Weights of a small transformer language model.
Size: 8 layers, width 96, 3 heads of 32, vocabulary 2048, 0.894M parameters.
Architecture: LayerNorm before each block, no position embeddings, biases, tied embeddings, ALiBi.
Each number is 500 + 50 x the weight over its row's rms, rounded and kept within 0 to 999. Layers, rows and columns count from 0. Numbers have three digits each. The size before them is the row's rms in percent of the matrix's.

# layer 3 MLP down (transposed), 256x96, rms 0.0798, rows 177-242, columns 0-47
125:510519603549560501509512526567537498510498511503485396485531618412490489575490472587524479463551524442500466537553438399433454557463641465403567
102:640402475496464433450569511545522460523471592474580538501536515498519478496511419487484570473598496444452487478591526456513513446564418473526508
097:547507465518501491551440503533536454496427545519445503574502577465446518534499582452519413529574503629459535418445508558519436425482528447433560
088:528495438576524455489479505487562448594452437454558375488448568461521551464530572508504588493482477581508498459453450541525476603464576492485599
087:503487567512532484539484442498574507467500526479543478469538537522510497574467537488598477442584562362573423518558540575466525516525390508505424
109:465488544522522581549575548408466565576394443511424610443487507512498465536643527598487556501515468572440487481484399547605481417487485542493568
104:479528445562571468495503612457510509449515602487495548501560552468595493487551532517456491629478581486551486562384520520527531488495439540525472
092:482417498476490455455429464549491433468470588490485538469508589497470578474478431469503508478452388534572545537367477485530553489466492563585424
123:594483492465520504452393571553444508531552446523531496441565400562463530486456528433500405463496501530418545496580503523441394519554425513527593
095:524540506476483472560479521536516448535393491506432493542513465503513490501459501590565513540529541529560524491381406493402574412500436474444520
087:434532477589476518472527541616475499484602550526516560589449519457466536471541507472496470499517526328503600456436490514499442450584518541396487
135:572506434482499553525389569486429428538553563561517407434509527463458541440480479468549440477419452645462525492605474456372486485532527513475537
094:614518564521495571418519455490545515475519451487508539514415532536454409522470485542477523527464434484585476537492533482478618526437618497535490
097:485558447485508549497532511554556526503409532506395465497526560465482509533509457448523496460530352712433516493549473469496490427425533532432566
103:533422529476518416510525525525520472579435586460545508502457595490530421526509505461497512448638472406527450474518481449465509503510429451471551
092:590319510488465418409502491544569435572478505428520505487510511514456471515511469528428589537565556408516532471520508498585569520563401465523472
089:529468489482519464471532444501526481527463489488490544491486499533446471477521492566430519469566476576519472534390529553581548579500446460541389
105:562495503466522624449429499443474487429562440501455513421549568567451530466550437616487526437506444629508533474480425549455552583478479528406526
113:501465573464514485572379433517488538510505469482413492556440495519509466538573534466597506490489495564392578508576417516513489458463395537495516
107:523488504515547497571416492502517512525521518483455520493541444553410524562528582522472495477442571524466515600572399477464477467468524503384638
093:578445522608577468496457475454459481526478432540490467558561517436543565493436606542515555440565457409492466523558483448516444452444542438414534
087:406481599507542537494561529441530549453579426406545617466464488526577517478483506503504532448531578392538577499518572532465525469533440474494518
085:492562507511547535500447529458470477547528559463493530529545585470595428492470521509469498503473489656447597438499503571548460476432475462538583
107:458474436502500503522532516530492464503507471463454612510484485506559469492564483464483524467474537401502472414496442488597482515441458603635468
070:516392474453506519522476483554572503532459543422489603553519464450435402510467536510500423562594537480574489488457476528511547531514433469491499
089:523502439468473524524439547535517535509562523522537444438522467460422478511466501523447494463448498616519513462472405503486492498487501475391599
103:531508521486496487439452529528495497571523472449517431484538592481507527471504523507443442468496459765469506427493543517500494410475545513396612
081:502443462529381457424537440481529472512509533491556531570533530539523430473507551502467421492581537509460461524563552460482501518611475488497598
095:519568488473400519432473524408457461549430506548454518570488559490451534426519516431522482547488513573477498421567468640533461418523475427493510
092:499414522496467497461623510560581528495421544467507493452561579515536435483508435414466530517630496553522511551554560494458473474541551467515560
107:453520553516571508608477489520518495412528510461487555441553431551595448569560459561453557524597462462471502445444615506489450519546473548526451
094:481483431457384467425537490505521529435454437462518499499461459575482461509551526517473509514506522652515466515523533572499664527506447502572503
092:539525407555516524527456501535506532534526537443456538587503461541540533515387639495446437590525515461529396501446418465435558476522594496453490
092:501415492469434513488557467551576533553411580446499481558516591538493442482463458448415547449504506439537474481551537486445443495558439471546608
098:522509541525449472462498599506483466530437574577469428508520617520463535464541559490432429542491465610391542469479483538511519430533521536468566
128:467582605417535550394471406526448486515447536535530537580390465522535459422525456522546425534536492425532518422423527535526524502515581526474519
111:423425523525508454510446479512544518522529538470608439607510424525486515478538543552504550390462545525459445520582450437452432489521466464565450
089:523551488502533559537526576465455510496449522552478425506525502462441540445482518600540511444542475622530477431390551468558431456494563505451574
082:540529480465426461522471454465486430552464447446520411473573524435424581490487566430515531509508478581448561563535600454560494479489476441404460
086:482501588585468473498574458505452560438556429451473485573551521482537484504466558535488339518476522499531461535451500625559426491513429625531459
094:509499465540480479469479515509461497496493542541540502473417440508385489536598557510442530599438486590453438463403502564528489554474468508411634
113:486582549511468500450559464459521536476402450506519433583514515556557569418467489545608455520507541491562512476540448578529515543588571419465407
118:492511550506499516502505489550553568313408569567499487413479535519420590445478492471483425524505523507529497474490520548506558451556531543585538
089:476469518385585488537490533493516482607479549419583527523563542440463487439565511420490395436488581400483499492551511460469434497489583456457547
139:546491407490577554569447512461374442476551467437586436446604459578450500546517574488571509454406540557510562525531507404496509411575551555461537
084:584486524520436485474555577672585499496505474442437518511483550532458413556484504439446514497520561555528477392460625526518525507498497474533561
090:397489518505485500511602502457449519468475425532426583482518548474511503484551477584529557606548501654512525539392516501496408428455458505465500
118:466508561485476536525600584466498511390431391506516534481494481475423495465547539473593554504478455560533512477484611541479491497524533437477518
107:501507472527558538462433521539507451560427536544500498549439549505490545498507573472434453501507459649438578401518568553477469447512506461502511
104:504456500529499562493431576457515461472499557515531412577456575462477512421464462400569450527449503586526576542573499415557453490568571530395504
084:516385513528473448395521445495441552560458535573501505444473510413497402564500493489487504561560543585553509497547503460492486435473506559587481
093:578371446448482477432483577527577513522441540488529467485518530437447456476508517491454567481612515541435450454547469520598461494502479480481523
103:514528505498525458504495522513563487572499581471436440566490546453426522494425498394476469474512398599444547446547544536496505430510597486373506
095:516387474527515414444613513461560528608433487514486483520492521503537461467602502525455493510597479429511515457569495492453472528551398494447583
089:593465495549472559561438560491511533481504459513469489503486493480448533560542445462436572535493553455471489388378550479548553452487452610530569
114:462504548521448448517496441472578479488494486591497509532487552496417523633490490571506475496437566542633447558434446475539552480487469487488524
084:590439491480445459472535441472583426494482510490554511452514534440540417495449493464501504501601501487562450547559524476534438599465416472552509
086:602408453495464433392497495548562505455465530471591527514528541541500500522431447485498526500581501416550467510498490431559473590499392466461504
102:502430489510435485446503482473508481525539513494546415433471440535524459467423343530496639524488559628461566472452462552550570508581414536410538
107:443587489504592546481591565488447438440530500499571483569524451509434513559522426480519495435534517486592462504386442488533502646469454561586504
091:473512571482544481580475537443527517392492416503492529410515456605582525553520487434513519611498508489537488540492500439567598567476530568552507
086:598392588419484457493500505565536461544421598511532462518575552485399557475473525426516429453601509491476521467497506447492474529515458499460473
093:550409426464463486457496527490538432456458516440416479504551515512511541427462462477448493470541470636447547459459512455571551411513400520549517
096:476539588497522473522437442487485438505567440606414432559494544571539515478440518539455471527442540613546458421400496480455530472557521465510530
111:472519525417570540544504493480564519436519490484405513528491510434407481533507454580459582497504459374512581492464540574519460440502450480542483
110:478578489367513417506455544500478573383537461493509405519605515560653483504400496471516474473498469524480533508466530464527527465504555482454488
# layer 3 MLP up, 256x96, rms 0.0931, rows 178-243, columns 0-47
077:565546522516563499464474623423522526428474523528567539511501425522484536565535424519550530512493558484433415472550503480465462438472457533485438
063:492556501433481548427553474494512396509554488547655398455505416482527491504621426526540556551452443476447476526512485467468489518481531504453497
084:504491574439500512433495474526443562491498567480538443554444477438531565532574503484552505572427461474456521475559492440523511434489400540535454
081:628541453530619494491501485456398468541531597515488512489602600441492461499546592471576465556524429512533516456515541489451468487495514612462493
117:463483493400488561509518492437439490507639566596431478450508518446529383465475428528582448542458519495521442564475493541565407517553516533546464
119:486505449416490512466476589479542485511532500441518419559508388456530466452420524544464621429422536458504503544533455473479451568503579391525472
082:490566533525593468569503489559522508547521458571548548432416496460555540478488533576533569504443447362516459587471422519447489523475460376426539
118:392413449443449518509456491377479480525555529499570542452566488466554524450528489574417554464467458428537471505497508444530470466582575420508412
116:523513519439588612566556498519572482569530570455441497466506411455465502445403537598499486511413424458423524517591521524514521538516471439460546
092:524536517480506507496507480447429448486543528582506527399602406482499412465476529535546548475491549484555570503483448518493442569545468513643469
131:489430424503517567532478489538421487506575471549474458508549448498555469434491394593480500456363449467490489551551538463421458476557612469512547
113:525480410451514508513513491625454472554519512556459490440422467427516575410441494515448563593531480478532518556540457465533585474569558521495492
077:504466466546553508476521475547505407485601579531453426441475469541488499472531466548540500533498509478463538468448498535510574507445560467487574
077:493550445481613474574564489457355565592510517550541457507410525507582469508470561468620458446508500486507484504504475580399576474468509540500495
072:471485522548482523395442513487588495509523429424525540452546469551484520529566404515385568543470527493472568422504529426544484479534503495542461
071:474535516439511499541540423551437507538515493526475418504441524508559590442485548525473522540467408465514494526563493552403554543571529422538593
130:507451501464652474466444578517512467514536531449466465510507557457470419512440509503512555438445458487583514536570423415408524453511432477544554
129:599451531505534567460407469431513514521580584482473506483539498550521432482507426525564455479482437467409469635536590501476472454497529459515534
120:489468388452519520459536516518492531647572502547534416549516586519504479485486513493499478467510401424519566501487451453458506515486631465540492
102:479483487408570615522477565477483515481494590482498595482496511474486440545513408461523527502425504478535633505538462517437532484541431567638435
089:567437372462488579538477488602513486581460516540470524511521516495477392500489511417486529602490409504463502491511420413472529545545563468618435
081:525418427420539580461457546537426529517532623572533407481478477440510496460572475466532534535440530512432420465519496487504554474578532499534439
123:534493472426605580575526444528525508487484499448556587426571510536481438475485418579560505515457512444462570574527494434376366511608592445450507
076:595523527527614498437546519489436524558441521550498472457448484490529577473531388385591481562502520431424454469570552460425461454554451516545530
109:474491515520586600462504449518435520563467505589513524442585427435503496521519482576488522473441478468410414468591515393425514537528493540449575
066:506502541420516597443454470490535501446422510483503548504506515529528560580534476537508401496405480515499455451512519420482418498517541449474429
073:494435504464501467507414485579530573468524455490542402415540467543502502449523456551434573558380420452490555443520462429535466481513528407544423
077:478478535525482461500506506508510553525514487514599558464481434525457567581521475594494544559498536487458482597548507304501510496436468531476519
067:473489504445470535524491391481517459430553607574594534517498505519536455536440551537496521475491457468443488561421451513473473563514571567443523
112:464546491516515532524515504559538522534456483459536492492483428517500482518501419535532547487453549406402433582510462384436540573652467465449520
075:547564510545554485495433449588564487467543443473417535424536469422502570429474441500419479589454540477431495551533482405445487492568514462555624
107:593451513406535504490479592421525452581579511542557520475456457594554527495502518506650476493445526414478578491616539530487496507499569429484439
073:485467549560496565552542447468515519599482412477449489458477504536527581481464421428465468534474514515516539550457500496431541528573522485539630
069:516492396500483565530512476465435628495455518477643407542482448484582462498533376602478531549559494484517435487515434468426549454516597500493424
144:471494512542600518414451464482574472574524576458524508472479478486426547414415540551553494568490505462398488517578429431565460420508535483533482
123:525462471482456482536392529506458540526501494495427451457616386477568458426473571510495498559424485478479482537525429413437390548525540467624529
082:561422453585513608461438476467512477518498467429480585496477527533540410478564514397474556523461581377527447562522492529416602510565472511508451
083:603422444388500601478505497437506445502462489495557458439465462574559437483444401547470458467497473443451510607511550509450466555505609533480500
101:512538422520511569508501470546478471587500582472474553447470435460494489463490438403479518632531491443500498586552436408524480511513434499575597
106:478539512414413527471544491446441406579513573432486511468602539417559425408526434487501522498493448466509555499491487499417474470514522482522443
128:460559543408488520490475554501542576590532472530479459434468479489582429386432439500488545470346443495471464499472451475427446560496537475550495
116:490500485467496441475464556428512466602576514465516413566486465398570500441477522465603552490505564492498469484563476476507573480493558452486482
114:521457564489544502476522553437492477522453507568529584477563494533503591549491445470568502485490628485456346472471533492487563469601450447536525
120:488479473407518484483468548469503467561529510575477521524491537468577524439471487512462506485387451457466373522515445418414551531518538502509567
074:374493499469512526490476501559494450582562516515431517444458526377523564432443546477436498475474405442534548500478441514550539588455564449507550
095:552362471453543583464437530482534546509556476548509484525476385549525458464495453536515468445350539524451457565504504528451463535517535570635444
122:460470508512451445609474516514392497487539524533543432465562544437475536497502480509571513441541362463488475461576514472513553552493593477523477
063:528480592523504526519501503616396568578518515438440395543522484427637520419435452499497612484422525530453520503526461496507519474517431542561489
121:443385481464489512554443589486471483563655497464487534525503496428539547460531400543518560489424486473464510582561509427429549500540534553534529
078:469464373480477444567474513503476569562420593540492550455402555508567368530497489498588455542536487473489473386471476463554484539517525480525556
071:348538495486469550499435531515516539440491480523489523508408461424543561514510481532455534433494554496441379527441435534470605491456599447470396
069:426519561533558477557496543479464534429492475567460548457539503535538494486510526516580572524379583507507445491569533418575562575542429522484476
079:428517527467539482558544540403423467606529563500480488537451567440519524518517524524554445535491508465570448462493524510502467509447502557493508
110:555498460469491506444493569523498490521626585546553586503517493445531443503469478423618422597486459483548534481530596476464538476540557539506459
120:560494531499525538523391505457563557543640575519461471504420507517462489463463499515550484479492504448507508608571561475505489527487518405552618
072:601532525462514535556572565440513470440527577576499543500419498503504434504462508469585498594464448485465407540523484459484421474514457508442564
078:557523539485494471462536504402612415518492586552508567527478572503539488519458481477487532603484447489500506474463505415494412603494429525513550
100:447428518413523571469554586472532510506526545523511479453459495407547518463433512543493503499481481470457432552513509500432447529549597468425651
115:446421422461523484526502566456536432566505525580583538537463479499515546488512476521476527542443562425589433423502402462522561450553520575477438
098:459435546416608565542493462490512505557498534424500426482561452519453455461486522559505474540497486407476591478504524522485551532532508587495466
070:560470590413535529565575600543559422562522575494510468418467538516543646542433480384539517515483409488522476521437499514515443521519490450501462
060:477594532459505483494468444495569390382577464526513579426497533519502477498533585580531551616409529478455461443529531434519416526524567423523498
085:495432526403510526551568492514552535524470564574546512460517443447545515420521415503510477568493449439392486472570509398544547519426564547448485
148:517557534443567592453468494486533532496536539435519466451510441511438472485439415567498482499451492436400589580523486441527522423532520405570496
110:498482454547566476441472531568545425485520516525503474495533522379491527525499479559585589486389479470365486543520416431368478488563563463513464
093:435481547470498498479430387573489563453551512445501496502486467500553496505553491621498500471507482488368413583586478475430508445487633456518564